config.toml
activation = "swiglu"
norm = "rmsnorm"
norm_eps = 1e-06
qk_norm = true
lr_head = 0.0111
Each number is 128 + 32 x the weight over its row's rms, rounded and kept within 0 to 255. Layers, rows and columns count from 0. Numbers have three digits each. The size before them is the row's rms in percent of the matrix's.

# layer 3 attention output (transposed), 256x128, rms 0.0779, rows 7-43,71-106, columns 0-127
100:138101161175150193121095158168165122120158135106164144165102155176210187117119162110133219179165134100147130112130082142095104103117171095090154123125135119150083146142180140103136094165117110078105190141123113149106161115148149174100140117156104076162133159096114110082165122176084110110141106108170127168166129100139161110174155106087098087141136158123118144094151197066100156143057
102:097088130114110088146093106137170133132085051082099071160079110141086110127098095157051154121182110175106129086129110087141137149121101174038141177104115086132150126095169132165136082151077126117104062085081104130194129136120118106165158144116149116132096092120107106138111111149138124126119177160127210150142115144098124163149084095079112114139100130127144071058170130122155108088138
091:113136098125110099098167158105111174186173119102167129149152152159058086127098151113161156088098124161147148097129125171096121111153114150127147159059090155082116109098065109145088160108064152090113160145138134112096112173097124110059104121107168133192163133186091156128113161080132084108080081136125125119117110179119167116114164096159112075174126120128115033160117114151051129115143
081:116099093201124157177125126096152209154137129129184128117145118145143163145113079146080056124160130160066098163112139153148131117164117155144130133065160093137088141126121172129177100144156142141113071163163093142114126130155079151102148139164160180163137121193105179156130146089069155131153152130116111057124108130195066100108136170197135124123154130153169144141181128111059112109136
101:195157114131086093090093126056161071208120040157105148137150127153110114163127121149102099137087180129156122153146141139100125163141130077150150066152119085108166134128095102113126098138128102136082107090105135088193095061199137105124162157096144134098160151107150147134101086181130083085136155144148150123137119102099097115191110167097100140117097134126121162062134141182147161124188
124:135089126181106187158127105100186139107192106070171168097110172199196154075116095137091149141165200121131148136169092113116052088169138168159075134139133149119116122057133120143166101111120083092080161131132105094132135100110084184110086168116109140192127124144138131082176157184091091157159125166152149170142122135133135124133129146162139132140098130129106142070150148095121159154121
092:106144136080103075115124153152098133141096151119078139105114144081126147142109144121134095134166117154112136167151126095133152064172066162134191103097141132180089154094137125104081136125137130141119078106131104114134156152121069048083095163167109207162095101150144104157106087145099106111091134088151112124165079149150122130043224151226117110150125090104137107165147111134145148122172
107:074135150134099068167110160114165181110124119037139095134105155156142103131098110156097123128162145139130094137113112110107127099126102195134085162097143114132147145127130207132205117193117127129111148117071083169159174110088126160119124125171181156203044092167123091142148176137127126115128175129149124144124097162149175171138117147189099116107115150134136066088168154111069122125162
121:130189090136144102083192126180074155160119136208090111131084153131142125172170179187138134165090112124145190170094153175126115143068151155137155099144134129105121147169135116105088196115165142138150131123190172195086140130123165100116157094142114083069134107163133157107120138088135138083132125120090101123171139131120046174115112178167143094114161082131112150178100097139140096139143
103:165099028126127119132152125173105164164157153111146114062097138121094098121098115116151096153119162147127102139101153077127136120139086156141123115090159102151194138076111056155073143098120164171106182100116140069137127133124090108089077128146119187096110144177109171188111112134129077107141159169153185127151170143118082127179105203140093087142163097133103066144118105138090142106093
085:163123193124148093100093122159127144122141156093053128144128154165114097141101133181122120145146146140140203162106188149110083126112114159099137132100089136065173175120127182107142153160165156118106066104144172166131155108132156102139106060153116108139070116175134056094142118159174170145076073096136115126113081171174176097152174151111104092113093096145118129110068093122129091094176
084:168129179123096135157137144143124096118130142087131141103141125152124101154110148111147096128184164184131148180166120109126141135154112146073122127127102169119136107047090163107067115133158148082162162144151067109166145107058145138081151111153135214174203133182144204140192132163147072102107086151135074135133072092128097094113169106136128143190141157085157119139161149168138139119142
084:161110098052140085157151102106134111163109113216133154137127075117099090183162139170112053143128116123159117075144158155114173136070110098146129070202130135088112133124179136114113194131153100192155222130116126093112121123146093129072126097101081131134096159093160138141129124108125094120164178170071152120136102155174185152127134129130144099082136113142091180146135115136163158120124
096:120174088119107060197105131109155142141086138141152094148102096103133192184120123161138101139089125195105031159136155127121171167109082081137135117174130152118137111106180175110120151079113112099149106083080105119164140145168173113084165183125149140084083109108112102149143159098134154143100177121153122086135088108153091183159137115085153118144126157141070106104164104080079184155130
104:112176156098165176121153111071143090131146139171215148155113171132084107117146118090143064068130109118076098122108110144109165123088156081118122192173137138114121106188105158078150112114123143166096150164112155137121055133116131195171135147098037083139126113035122096100112119129112102116141088085122069120105147143159118160120078140106129141114134077103140140178115103151133130120078
114:146133053156117156113167142088138047200162136143108128085177133153119083114103100158141134102155081080107118141130144145116153125158123097149138122137129054141122065121090043136115124120143133197039098102155177065139108114124078134159103127094134135087128142074149092143093090147173073100100172135102139160123154123104113076193110197099106140129109121106133142140109109162117161136140
098:159083120190096158147145079135096122146148133140098172122109146185132124095148141177071170201094129116098165152149143068080120079100130117154172147098181118132119205107190133136090087111139140102164085104083126144162101115097180121070151101124178078124103132115178158123169119188103101079173188143128157185135157144113112105142108134135155141090137162104113166137128118203161128127131
095:114104124110116129128104155131157112189159094218152156169123150193125138153132124096115153125081131136081082102206122141056081083126096151153143169172137096170147125191140137129113068164124111123066097141107107126132153101178209174167122157132120102129154126142125133154106151125147133137167071137132144116124167079107113135184060130082132166126146108080132152070135217140114142121132
092:148106149162170144127107128112089091111179124084146123146105119120168180188120115140166077194159171147132130131112136193129118101149097155150116076139084120130117119065088110116112106142133083120103150143155117116094197139175090117112152122107148180152174142143104098126099116131081127067125104111189121101217084071049167082160151069147148148151121156099100125107076139072094106116158
090:109128136138148122188149080145140063138119056123061089134102131117107149191110127160099146072142082190082145162125126066138122125186120103075192105140126076233155137142156115142106092123104064085081070075124117081135172135135102156133128127167147134129130101107149121147089147158165132136111142096141166162126143141108085127111106108168118146190119171112078135145115085108102147086110
093:105095071094142146095155119155099117089115126107113137127130101081162120121131100156151194139208101067113038167082170105139141148114087134146193090154183138148130175165134119125170128106117115149103164142059131086144083124137111119161138112112069079137116106138140094168110164088159121130166152080111151158071083144126110159178095125182131175068144122105117171080086109121138107103078
109:133139151104148106158155166142069131163145120173142122091133184154060130223103141155123121128111134120142153203098125171123186081125092142184174081147130105115132173097081142091107185112145118152120102127184124113108122071135136087041084112144173146097109141108082149170153082090129098111075077071133137134141122107150125107155162165142117130156088122143139153170117165165115058120119
094:127146141123098068092155084170066126105106163149080065151068107085090165093152144106138121189112090095090129155131147161136115142105166091106152058084107172122121152138164108131113187124145139165144165118169172100114127179140152135101155143168073099076118103130097078107105137101100144162132165078119103095161168099069096191116144185095114130133147103166112121137102052091100094112126
100:126095130086125135142104148161129117117128155136126113086155128144046157128182160147138131173148143143171145135134213196086125077169113146155089078114155151098076154097157082085123181118120180133140137119176130106102149117096079111064090137118156124123131185156124192142061066080103142178175113166116107131109185156122132168125153051150111120130156142176138139115119116148190131148165
095:183095103145127129126136119146050167106200197062113106120127154108138138109153152185176129124081137144152115127113145145054110143133139163082127134096114131104126142135123111112076153150183146125096154167125101131038127111106099168071101152109146143110091133144093182104098105087116129113078076088091071129123047091149118156077169132157135168145173091164112097160073130106108124100142
103:118119112131191170051079135169119162128141119107090161165070111140099147077172095096080146119204109079071179096095151130115050143110173112163071170084130114111124143200157102112125117149109136155126150170150141152136141162125112105118130091092103080105120155149169130089093137111109080113145101131094109187142184088106129135109089154168081135159152099093169116113073136087124132137169
104:135133125149083121112123144071120098176154085111069139135132132117134117167077102159113142136143151099129128168103169178123060100198075098156096094130132101156110118158114086127116107129106108110092067135135159102158127142241057101132095119147103112096130114133159094127099103138157050178118138132094180160104186115094162131163103181144083096129145129099123151126077120194129175151176
103:133048083086153125115136129142129107149134111097130130111125141205104128163166118139094175102181125098089142122190103098118077133143092103158123095110133145145099109132162074111096099098104089085122117104109141109143140114103117097126118146138148138177086158065141105102089125168135082109093095192087165183081187056127107133132066198137091122119077109119126130128172151159162153179209
088:089154122162117204175132085079105102102128132174079140151111175121168114160070128065111093147123139127129088121091096141079112076148110114141187134119134093136137107156114125112107085150180101103081083124150124162062074117137098173077095104110116170108199115084132192162126152125151140134155119118107069149170116100119149072129089166101145099168144100147146118114066161095127115137050
099:180098091122094166089201103137122154121127124127151136127204133135112165170068180155108149152112108138159101099152149156124109094138135170122121062151099204131140134100145109097106144132107150132073155130162121105043149165119120094028112143131120142160088109076151152138113085093146110213136142140105128152132148118144144095109198057150134091120113119166104108089148082113111187151155
100:104145146093168108094152136135101159100124158143155115135099079052157186116129119095189107139141083144121108103118119194166179154150140140103121135155096186106112123096109150127123124097113196132165158188186075153045152156143155120065162175097128134106105132121125141114154077069111157131098128091147095124135126157146176136072161080094186150100147142155119113149070122071120092163073
102:164167184211092062124090132179109176123140160125139086126141080127114167149122187131136167184136148133140146159109136133157141111125094146123181145169118087115107187162147126095159132124144129102094092114135136174065104099195158098169119113117138143152159078109138194149119149080120094101124151172135103089125107149204103169061150152131193114134144150151108137144145147055169088151099
091:105137098092124101068186086129117127152117175105123158106094151150096121114212095133127120148129126094137094130142163140119193125125123073125177124093176199118152099176101096197123147111161147156174089119136159135151083192158100184124146125126129093125054135143149109105153098163087159184139108087072157168160150135144147122084175110062125085083165155072100169143119106100143097129117
089:120104136169143154185098159147115174189105173126166155128124181179111188125102156128099135121141098088100069141189198131152135148159117155148135134152173109092082134105156200091185145165185146137142109083105166135164121093122155135131167151127146113123150097152142123088160098148142130140167128167117075112130094142202103195142063124151164130137155141123124180052182146159164155111150
101:118112114090172102069145103154064111112125142144123132137076147081118121143180141161117116129108113176092141107079187186158153102106166112099051116085114109121200153174110035160098130142135173170163159142114138160169107106190100105114130079128121120106137138140118130145088124084197115094104135099100145111163188108096134155137123119136063146087158127073167098140060107126160128085117
085:153135118108131170136174103085201153155155128102153159090129107111118099142056210162098142103164213144111093229141146106133143104160119127075119151119128156183155137143115149175172097097162113154131095137064151111139138078134097122165067163191139132127117102127133135121136119151146104156171118087142152106107116061169116114153106166152105131184072087109120125080106159154117173123093
087:178126141158115209156149117133149076097182110128173182098107205161101141085159107071135117139140108074081176133164098107113109120119131097150125157156147143120091112151124147107072102081177131119101089186153149163121086092133112190152088109157070128144160095107144156070154096152128057138126093105179092163133107153175139136105118123122120081156102109088094122166115062105081154098117
124:132107128136171110062129134088169164067145181143133140106175091119158154100140130144111146167063165127170093092145161137125061131149076121104141068162120078116149119120116072136097137124076126182099144103195128123139183104092068163129150110141090166111144228170147103087166134089145149112103097137151091113105098143126102116134188129100127138150205115170144163117131091128112151153077
109:140105063192104159145140089087202141214170157092141083102107086114142152083151098111128155192106085139148158108148158101117139123086104152100123119176118128159137090131143067107119136080158128181109090150102108117080134100075094111130130089144075093135121213143113145181111152146138154151151126186097153167086069127087129100158095142172142145119130118074115147146133091118191111150138
119:083074123100162123107143141149134128185143088107137090141142106129118119146127175096093177163068063193170115126115145075158143189181082076091129151140077151147144131129149061146123118098187112094163143108137110151100129055067125130123147125041125077148145148165141124161162143171170151153139136135146102053113129119135135109127086128130105163118118146151129085132117074122033121134133
116:097120146077124116122098112168148170080106177130106088105102169195152147153096168156042080109153139149110147147116112140144113177179181154128121102138084122166080060097119146164081119135090132173121143098149157096116115092138146087095129152127110128133120191063143117131141113128151187161122092128090104125151078109160199098138128155142227084101129101166096122170182138094106128094116
129:184111160150098060144200148136146094170116119181146173123142133143110086138129119128151121115125106164106190146131137116115152132073131075100067127126135112127107156154196174095197104107101147143134148185115074113091140145130157140096165114062164132140134125117119143166153099169192109195145089187115078080126107156163098167188132137160190134107128104115151108125127199158180097141120
123:106130101126093147146128085120161145113141090081123079044140137157141145120155116128114118187120148122114114139016075075112095061095120111139125132167100121121161122097096070126144133127144155131078146163115146134086120126083172101150133109094217130127109098125097146133125137122106085148107107117155103080171104180120189102096186115208136120117192073158164157076129088141103133097130
120:165165054091130091172202132101177148099112167114100135146074191106088144078115081126127077133158147148130116136135084118140142142155184116085186116139134129124103127098098068077052106126117114112147149156114100114175136100119096134114151119182142122147158137176060108071144130037133143145059117122188137108160136099112121131136111108143134118134053146138092103095116112125136183119083
122:087129123166151119121100173119172106142159092079149129157165139103160132110109079117137142116121105104117031127150123082173141134142137114082114134079148180173137133161098151132110127193144141160164101121110141137110151164059086144041187159104161115131090064076126106124069133203130172086141173118128138088121142101151141117065118155159145097098137149179137096142114179080071130134160
109:153146116114120117105116167153059170119121160168117126067109102155086109081118121139131085115176140159128176127140109078090151113176144197120135144095113106212150118083145126118130122097133156071161148154147139172076125111137086161123179106214130154157063078124128156118120124090165151082152121138125147112114144124073181159122090183112168097133058102157136159186106130198125165153122
102:059137088113113109133169113173097125217175062127133130136137153141091129163177107134176130093088166131126133137122179207158073095152175076179125107109153126162085124098069167144180140179086125133121159114147133194160126048139157125153115126131131130179120161142122162176064159111121104115139097133150127141177133153138076128069099083146107135151139112139127093134139118078097123157094
111:144125111098121096167167133103116151125117119159138154122126103101184189047136129123136085121220159098163165139121134139081144095149165113148121110101098099065116170084164085146094093131201161097125138107109121095192154128170130114113171084177146077116123111095114145150049132103134129137063186115138145123143151149097096130086101147098095117164135076152154151147150130112030127089122
113:071143173112100090166117135129106151133104135091129055131112172114133145125107174107101083126148218102090107136126133107141160078116081188128162122143159138093177115147093169111169074074170135150097140174162158155146173125156089102185131083132102124114114124125136139128150137109117060059125085104053077168139112156156165117167168139191180097161104144109107145106125131192117113111152
126:071144112159124144132093109151093112182154071143122083125101152177105133197125143145090100122111131146136093097141177150127162141183120148050168180122147087163142152117109189106154152154165150162081102121191103167116120146165121124148120122121153055164149118050095101116106170113164101077156138094116133115141197058134161095107143162149152075107096147139070132089136109150101174147161
123:116145168147176090085155070158129098136153092147142132104158122114136128192103098074114098135186116111106038099130092117106158119109124132142128140124130147144103053112124115122140092091106156123149086147104171096062090156080142189188113162207069150102144152136161141105146133139221174115146112049095138151115094110139124160146141108130141165130143130090136124062075120087110132127091
103:144152135119078110150121140125099170074180160111070155162111082144124143099076137098153116131142146135161110129157153173155108105133103126116134119119155127130133098137136093174134134113138155071076095097131184096155193109177180145120150135129109122093157082157157070106097154167090095118148094069171114146127237144031140137102085109119119125231137134126123091155157144121122072120122
114:157161120095147090120092164127146126091146143166057121139134129140086136137094107116152136095127137077082150158112114113121107157179052150142129130084152120191173107136178167083162081172157190125164165133112140158077145099160157144057168147150146183137198136158160143111165114077139152153112124128159135071162148177110205117139147113135157133105032131097099135108093148095126121088119
106:121135188137133134132149156150112178074148164140081132170151177179157152082145132150168106163059075161184073161118139152114141154110123135157127173116117109101099156167163100044193128143129121112142138184102197087112172142141176065184124133097127097150131141157203179117109127127201159143144106125128158151149129149097138132122105113113143069148149163101144083130182098100137120168118
121:083147147108126140140156150105124156097168161104098115117140178137168117091105122152169115175071122132111123111136159172060035095127134181165126209078136189063115102101165106154120156160113125121102125182165140194117124156199137105144118115137075093130103173086106143140114117144157117187155113133146110103144136085081153100130077158168141165118137112207081102091121106109127132119175
122:145046186137133140140139144094171115128090120094112115138117231093113066127071119133185161179149181107096144159143094169134072168116117135171049142117136147117115133138137138186112135116175121167159104154149128146159094167135103135132161140084110136125066114146117085108093121115066170123199116118125107154125142111146090176149136148152144060115147169138187110066093153084130141137124
112:177088127123074101123168147104144148105080130138144064089104153106100151128120154115145167158133111126164104114105107181143148175097130088127113137166144086128122116078159210173098174063108107159132106145093093113171098211152119156074140090176109124154101123136138179134176144181140164058066120100112119137167128149146143140133124147100170137151156149179128053193073133126139152096107
115:096123161146185123089122103120114133144137083127088144064107096131139139152136186172092143131187125120164091144162174065140159114144122131145151147164113141130148129154140148138187168036099161099081102098110142114111111119076141143092114166065142099100161049118117089067122160086124138131155098067117169166066130075149169130145116093157157120155148117117138057120119119045110163120116
113:087135203164106149118123180132148086139128088095147135132107143086086125082185093101132124097119141082107062163103082098078160107106163184211161158119150131061161127146120129069141123171126039154133113118160156119105136144096180139131086113124130072106146138118095205145093097109151164124156099133091193165121139098126167105153112085145127127150113072080153140142084098133108135126107
120:136137137114092093186078088116149128161129134089143168096162145078157065129096142161147168100123132104113099118156110126052082072155155103167095126216077202141156139122171117081117127097172147158177148180116098116130076108116088127117108054134175154112167131153151094110162173189105119160162109138142102106124165097141106142152099172128135159115137149166192107147073121110124082121136
118:083099133059143121139058133154137114166126123103150107139115117150110161164115069117114115070149154143117084163124133128104070180136122098058185189129157114119133055138160127129088122151058149150166140124127169172115073109113094127079117135131085188137203136101111092116112090111115168157142126187139171080069212147148156111155111111134122118097127165139155113063085126111130108113118
109:105179104108130101132118163064101092113107105114153158137106140106093134083159107070194100107175152080151150095129107108114119138206152146148136128107184176111114109118105153132119101213108106091113084105119106171127116163161117108100146116130177120093151138140134107115192132165149105060105134064122134113097148094093138089132101101196113065150165101096134169093125143088161134233126
129:125144108058069154100133130131067165111151140078114125090159051111140163134128078084128120171127142117130187138082149149088113115104101126200092087096226141190184132099166121158146118110141146162088155119086128174096091124104118079107142106124075147107086140168106094168072133144108103119106104138198146177153161143101087116130153143124089098155127169141115136139130126147097086143183
116:127101184113099095158170110120115069097121119146206150099129151169164122185115188086159119131091119131133126146128131146109089082136115122147091147141114073180166223091177163096138200051150102145117153131147089111135201117159134140170128090111120117141106168091193135090134117143149101142170139094166066151128063139134108121092109147146125144075106136069166098152126136130111131116166
117:085102158121151189130043190123143134183120080128053164114127105108131154136139092147148101136164127120166116082149129148155121088120117100096165085096146158118164118168171084115111077134175110177115122092083104134098101161114128100100146103215132071120122133106085190115133151120104102107136105135097155099164145147119077112143079148090144157141097120109188122130099124091020133176122
109:139088095162059103107083122116132152137199097079107170133098078099173079113114108132142136152129145133142088119085122135139129084107127121151105178144141133173092140132154124140195180133084109136115092076139141165092147091073101117216121142124139181101122139221094163131146079131151104108156088132086113115180155130120073117089166093126151165093180125159128113154070093168146143180125
097:089197098148101103119090097091111095150135127145201127150159071106133170108138103122126136121176146127177118143139174125112114077073140124073146174101168101138100130123150126119128115186133140110204141142168168101156116111132063084117172115156074099081171119168107167146133154167171120197126131131109144114144136100148152154176068170139072089139129126119220153147136129188115083105089
106:117177072133115133121076082133144135102151105125099156132070183084100086139114095115128155121149157190136114058138114142157092117086096137152112148092106166137093095153061134101138118149137116091128165066222060179139157137082117145128140154088079072181105075107164146135160118142139119176129095164131109150132132113138128149068104163100125197112119150133129168116068173174098163135115
114:180124178048113099170132125126112154153144160077099046155102130156123126113114156160137143112097166079124108095111142111212119093122123159135195120117085121088071147154116140108097133142098095133128114115046106094114098122107163101112125142129110137055105122116094219146099131110113080080204133160097075146069111135119136168085144149165170131130129124125072114099140131080130124130084
121:085064108107183101165139166140112142145154137141124086123145149106151051135132144144120129148132163081098138128112156210144154082081138123103079131137145166175115054092166111094105143117150171056130178156039111121173079125059117104120177165096162140111087056131138056121137106142137109130147078106100125066149095123151133084113119105127158127109163164109150088143104118131130104104120
119:146122121123137127082090097111169153102059083144122075104123112088139117119076154106122107100113174093116152147133155176145157078109074129050125122095100152156100131099131098139160091147107109169109115123086143173155180124043107113159125112093090047123165112125156129104109105179176099085215100147100065147077109145150151091109090112101100170131176132144113167127152091143088118095090
110:110119086104132128124118127173091113149187157179107126122137132075086104101149155127112144119150116102196161063145170159123187212133116077144094098088154106105094110077178151126118076143156133143149128141134095111107183111142133134166187149079145081137128144154090106167114124131190140182144109134177149092117220129098115153098139124158161114169113064092118065156154154177121122154091
121:100172151157108165059100211076141162143121099115132183137133118079130141120092115141135143114159139090162105119104132104139071130135141061131179118142197109178151080126094103130097081158136090163119113113125068127087183137149079154107124075111145143146121113100091108115138157079150100171102057134130171160106137134168132185159223093122182119126115131112145120055151135164150118140098
# layer 3 attention value, 128x128, rms 0.106, rows 8-43, columns 0-127
091:178131105171100109073133095164155121072113070132120150096105121154148095133082137120178186134120141181106063101125147096128098134142094151102157135107094160072191160082142104160157160138111128136157132077144101085193111145133128088155115185128179134199082142115097091147133195177115130087121144130081153136138128176125082152092083137142130129157115207120104072075133141127134162109177
089:189109111137096154145085161115116169071095136092115149118115112071143154136183120116145105114150167100165126100091137147142138069126148155111166142117113062086138131114136144222120144174042116122080096131118105080146155210117101105142162088121147124119115171131180109083126100140107132146167161075084146196135102113127146055083145121213124144130077100117132109156131106110166148102102
089:105084195195142181103187135109126152139118181128152135099061131134086130142111143095184164106138116149130163176088151151143132090132099161099114164168141168148179124151175143118087090187145079143195126163106117155169129136092100132135167148084101137174036102170149135104107100153104112165160091120141126091107103122150100142105064104134117143150178137105178055128092143105113090146098
099:100152131150125137167124124132144079143125113084145118155103104149059097127152116160101152113143174095096118185099077150145121124147098145163145093138128153126101086116118099136051147013169108128100112073135148123149142070135117146170119162187042069124142085106143167125165094130118114075135092162097132127156139068107125094125140163163100119092104156114070099123086072174135141193151
109:206123123203102170128064169125172132143140113104125205143127164126108151143136116065152072105168095149165122094223115119114131108116142121111126147134107182168173107086158144087121116099163116090094145071112127089125106097120079112193132125178146119145096166143169115109157122145092167116105137093143144176129120097154147068158066132109092138131138119153110098080087153145139177177182
098:090130123139156144150131120197173167141091178106086075034118053144088165183103100136133115125129110163114101132136157133096151067139108152110110136159149161157146148123140141109139054185139114120102114174180165124149104172119154111156051161142128155096072077121090132194089154182114124125159085087158100131158105142119161097163108155119103152167113162164145146163086160120100140111177
102:140113109105098114160073137118179169148078115072159136046165131148160109111112142103129121131187100126093162120137105092103101111130136174106118153109161094092100127110078152154183113135124086079155128088076124105177139140057135142107131091105143163204106124098108051138206139136134148187126144145137132111131093126152086153168072081158113139157182130120105048099086088104119136091111
098:103153104128163129064126095136048107134049099136144099146122152140136134111132075122151121139131121121130125144137127158071124143076174085136170142124160095073141169148144160101077152126144097114124139175142136183185128142129156027144093103134068098083133161163049124141112135133150144085115093087135088134203124115120102128109125159063099150091211142144157141150106135106160072098138
090:130119044109151138044142179112128074161148129177145144178165158070086135165120079139127097138190151130084068130111068071114135152128078156133093079119087173133173160105090101140088152110086104094113155122131167087132124117060083184129069117113099114125150104141129108144062176135127156153080142160097140114144100150149162099167131124095149079151095128109108123125112102140180117108129
091:055152119074141063106081139141069145135144069132124077080114134173070104190126079105137155153139141088144165107123085117188108093137142118131139164107146140142157133167094160088140093144080079135084104128171100148069113125078140077098082092115131178161110106075147127133169145151137118163110107070161139134182148135121112127098115107096138150118176159142043133063108136095152167132138
090:101144204162154118044150228129163104111103143119144151083104135128115141178147112127095121116161118166184100156179125127096118112136144091143099140141140111146109074151113091116144109155154102067123159171221073166161087071122140127125109141139124134159166094157128181098086088134208125144089134110161167164103117102092129114117094175145110112158137144185125137103155185139131169151155
092:168080199144113116069145100071197087138145101144153144130150091132098091101111079159152113126187110170121134168121130141120143105069147139170109103094146145131103099114152096140097140097161110125154135060078076109119118184114098164065059111141129081106155123147090147146111108054166118116163125179147185122151148206155127141152111097116132163171149160174158128087178122141133140074133
096:135088131132073103114171144120191192122118156152177147113155142090069133096133083148126165120108102203142185171107153082149123118108103118097113167140131137107133140116077166098153159145105150123111102113126187147170148101162134202095126102142220126101148097110161135147153094072078117097105119187121139089118156153131135100079074110128152122115120138190154151153108107157147050115205
101:113121162159154146102182067137148157127122147116141138078105077130141130097107115105237146161126141140090158092077119142128098162117206097139165147078121130091080128151097169115131161148105115142155114113131083107091110153134113150087144078137195151094163131137129156088132107109107132152133166122158165064130031111143218177156147133134125103081124150084155159129115136118102209138135
101:145082106115122101137136111121145081157162106134120135116154138116131099154133139113156145107160114072133110161114194128101121101095111139176113110139095112118144118131087040162130168085194105155098126144116108085172095072157118096063079115145095087085146139148170101130086109192109083094112161131131143138131138055123167086210131148090075098128122089075184134129063119192108150129183
081:150117142166123146104156130115165147126068165104143085133151133110121155119177062149060201173176111151082151047139114146075126086140124069161102123173125141165117067080132173177106119143102112089128078124170130114140147086147138138161164141133081171107114182128143081122156167133108119057144161161125124158086109138186157116153135156151149174095196148132118163181165133121111156130092
092:174108158217130142150150126140113144107128143088158170138133137154135129173143124117128159179124160172189235107073099100130158109145185120118099060154192138171132145142079067115118121110145163121131163149112085132156161141076118167119133157149122126132139115136154132082163190146088128123120176088129115150153086156127140133111134160084093090113117149136126100105188233135100104167170
087:114147100172091182125149103135151104131088182113141174148082109155174120167138114134059065175170133153101089125145158172155090126134122183148193070153108130203148109134122153142101113156175132130100135163183148142132119031127110147109076124165095203092101144075137170126138102133128194150128121130122159132117086126153113127157172105122136121102119132100103095180102111100193077148106
084:158154142175144089122095157180128190137081129136105082142101090066130166129066112117051109154126162182055093196110164114186099120111059150109096071107104110151106127137118119133155089155114123113208099135184093102118146142111116105135140126067082097104151140126180118083124167107167086120191129161130161133117089126126183070132137135138127070144133111114140136127110127182122139157114
092:126051079096087113085146135100140122142146166140138149140099157074130145113091007132214114104115139117125122153100140131131114131109075107064099131120151154108084119117071147210114152111145066150167154102095124107122124122159107164121170148130162083187093095177157119185128126086084127138109205174167127098139153160150096143111154130104140096102136136124091163142067118149132139121130
091:161099135149145112125087183181091150159124177131143148129117137165087134166074188171142139098192120146183173142097183127136172119120102142101139136100177111088105142109151118120150149089108115154067115154123097142187134116168094125116062127079149191128161103154195185137119112139176163120055099115089097168163126163133136100114161156164146109156189154127079167136139137116110130206162
096:060134128100126104030196111185110136069117169128097130096112106136141152122180056169105143179097114130140122097168125124166143151068075150113112125127136085161103150202152182112090187171092123101099148149163168138139154162137144081163092151145118110115118120161116176117150093067152196097085080153091144148147122181090119139122141114111120125153140132089108141118087089151142128131090
087:118102136097115151105190097139094120123120075136138186095173102145107167157178182165093134118195137120184133101195087167162153122070144147130103095126138160148129167119129144136087120101120165125119131141137172116090116153093133083110135111117124123104084186134093123132167091169101158068107180113103079153174173156146164087111169095132167095137068102161140094210080064094109128094150
089:153114131105130114106131156148106162110108083148075127150194126091151155131125082116088078093161088207148066114121075135167149132109155153125135178150130164135153180106084093199092116127121144101114128130181139163149122175104134078183074151151075115122125142134150144133111069092135156191145129142171150113136141146110112138113183158082134101116126112100057174192088080111055091141151
097:164110082121139163080098083152136094102117108087050131127074181125148127153186195102098153113120136101080144074127143088123140105154228142141160141149125133101147132153118118123101124130069110111152218145187104079120140193156108104134148117170073110182147153149071099131092103156126118153101113080099125154109158095159171153135135181126112096153173098100144106112098125076115164117125
098:133194051174130133072115176118177106148165181125066140088104112152119112117093046173109169114200107148134133149096132137172124064160152160155135129105166090130125136107133075136099144120199125157114127134141081107115181148140116099161151124133106171093149086131117146128078102141133071097129091174121193123103113071078108072155071131105112156131134143120095182103127106109118155115086
096:115123065136072138128169114119179130117114098103166112116113105191147113156116149115113143122163128037098104145104155108082134134153103130148084190105110127195112124082119074150130138159112150080123183138124107089147157146146089141159083093106161121122205115103118117152072107172097100133134135153172100129196123168112169122153179118167093117136131117128121109045100155189171216110108
087:177116132241150152091131127121169068145109105153157106082149165155159147088117163073141110070127111112096158153077093192140157174083099125144171091092114096081136118113160166103118138112161139100161149164114123119130073130121118167135122168125104111089121150118173125149113118063125199149125157099125144095074112146169142120171169176126169071135070094086147104130120133127081129106187
088:129182123093086136087091112148157158160147112177079114052110137164173198200113114108115083130134109109153078072082114149151129194088070113128099090132094088101177174063071110120096175075129131153111093131124132144111120130111143115175123120100144183117101110128144083132158115114089159125149193161141108125159159127161161152088177146152125159147087189159114130144073150106149149121147
106:060145225112135085102145153082072162110132192135109127168124117169169197067155126129113081148107105111158099161120149169076137151093179104156122114104095124071160157155129152098118160135153136152109170108138151118119085118140152137105103129129179162109126138162148103073173130066111167121179152068110113101158108142146093167136174114122147132091157136150198063136156122094122076092139
094:138112136195126118136088145111074160089104121168143178132165119119126131102098177198145146116095123138105141120135063114073118114121109128124150099158176103129117225137159148122104104098135122118071094125169120088161180114159189086137134106117067146140166086088187100125076142041184156136105113142185112076138148109138092140110133114118132081152132141090072133187122178098111121152089
074:136095115154130119109154158089124110093129125133086143114125093145136149157158099130156137066157068162127165099165122127132055132130104092136122113188081166112153115203135139073103159173095106150156185079164123108111163166126098105176192085188068117128162140093094143161116101174163105171115103132082094116117162117081086157146145167082163112108099095147114150111135119063084202136169
089:109154130185119107208092201129171168133178111188123110119146111150165066139174094183087158130111094099153164145122095109197098157138197117145116182119164123142139153119170156125124191048092130158148116057099142105117092111163137117148132076158146145112119147114104147148100171119131112154037114138126118101108108091091121136146120098121130130147131176170178134121127197134112170147129
102:049165155047151105057145103139110099119147068154112198209136088117116149183137100174136198112164152127141134115117199122118110093077134166112162139191113121106116165157094133105060142126038169152120131116162174105109150163086152108132112128143120147124149105084103070105144136128088138148171140138135159136117154126120112096119146118081140148110159142081088160151119108141126157108174
096:166097086135114079186208130180147127134112086091146169102097143171157113162108174117164125088089140090186143154103199118118185153117094137156120122078056125132140150168152166128116147101103164118135139118133167117147084119114136072157156130125148101126149092135201132129113134176152156128132139148134095150099118128112142044089072120067097101185152151155088168140165143133055139087151
089:183096194132136171119130074157065164123138167176060129081139079126155167119116136085096053145147075128092171137073071124145124171130157145228097087099132169096123135125115152120116114126163064123102162133187145106151129126117127212136124134133149104167107136135110139077098137108077137108148124121150097166139166136121085181110099175108121127138118078158160146167101112137104118172124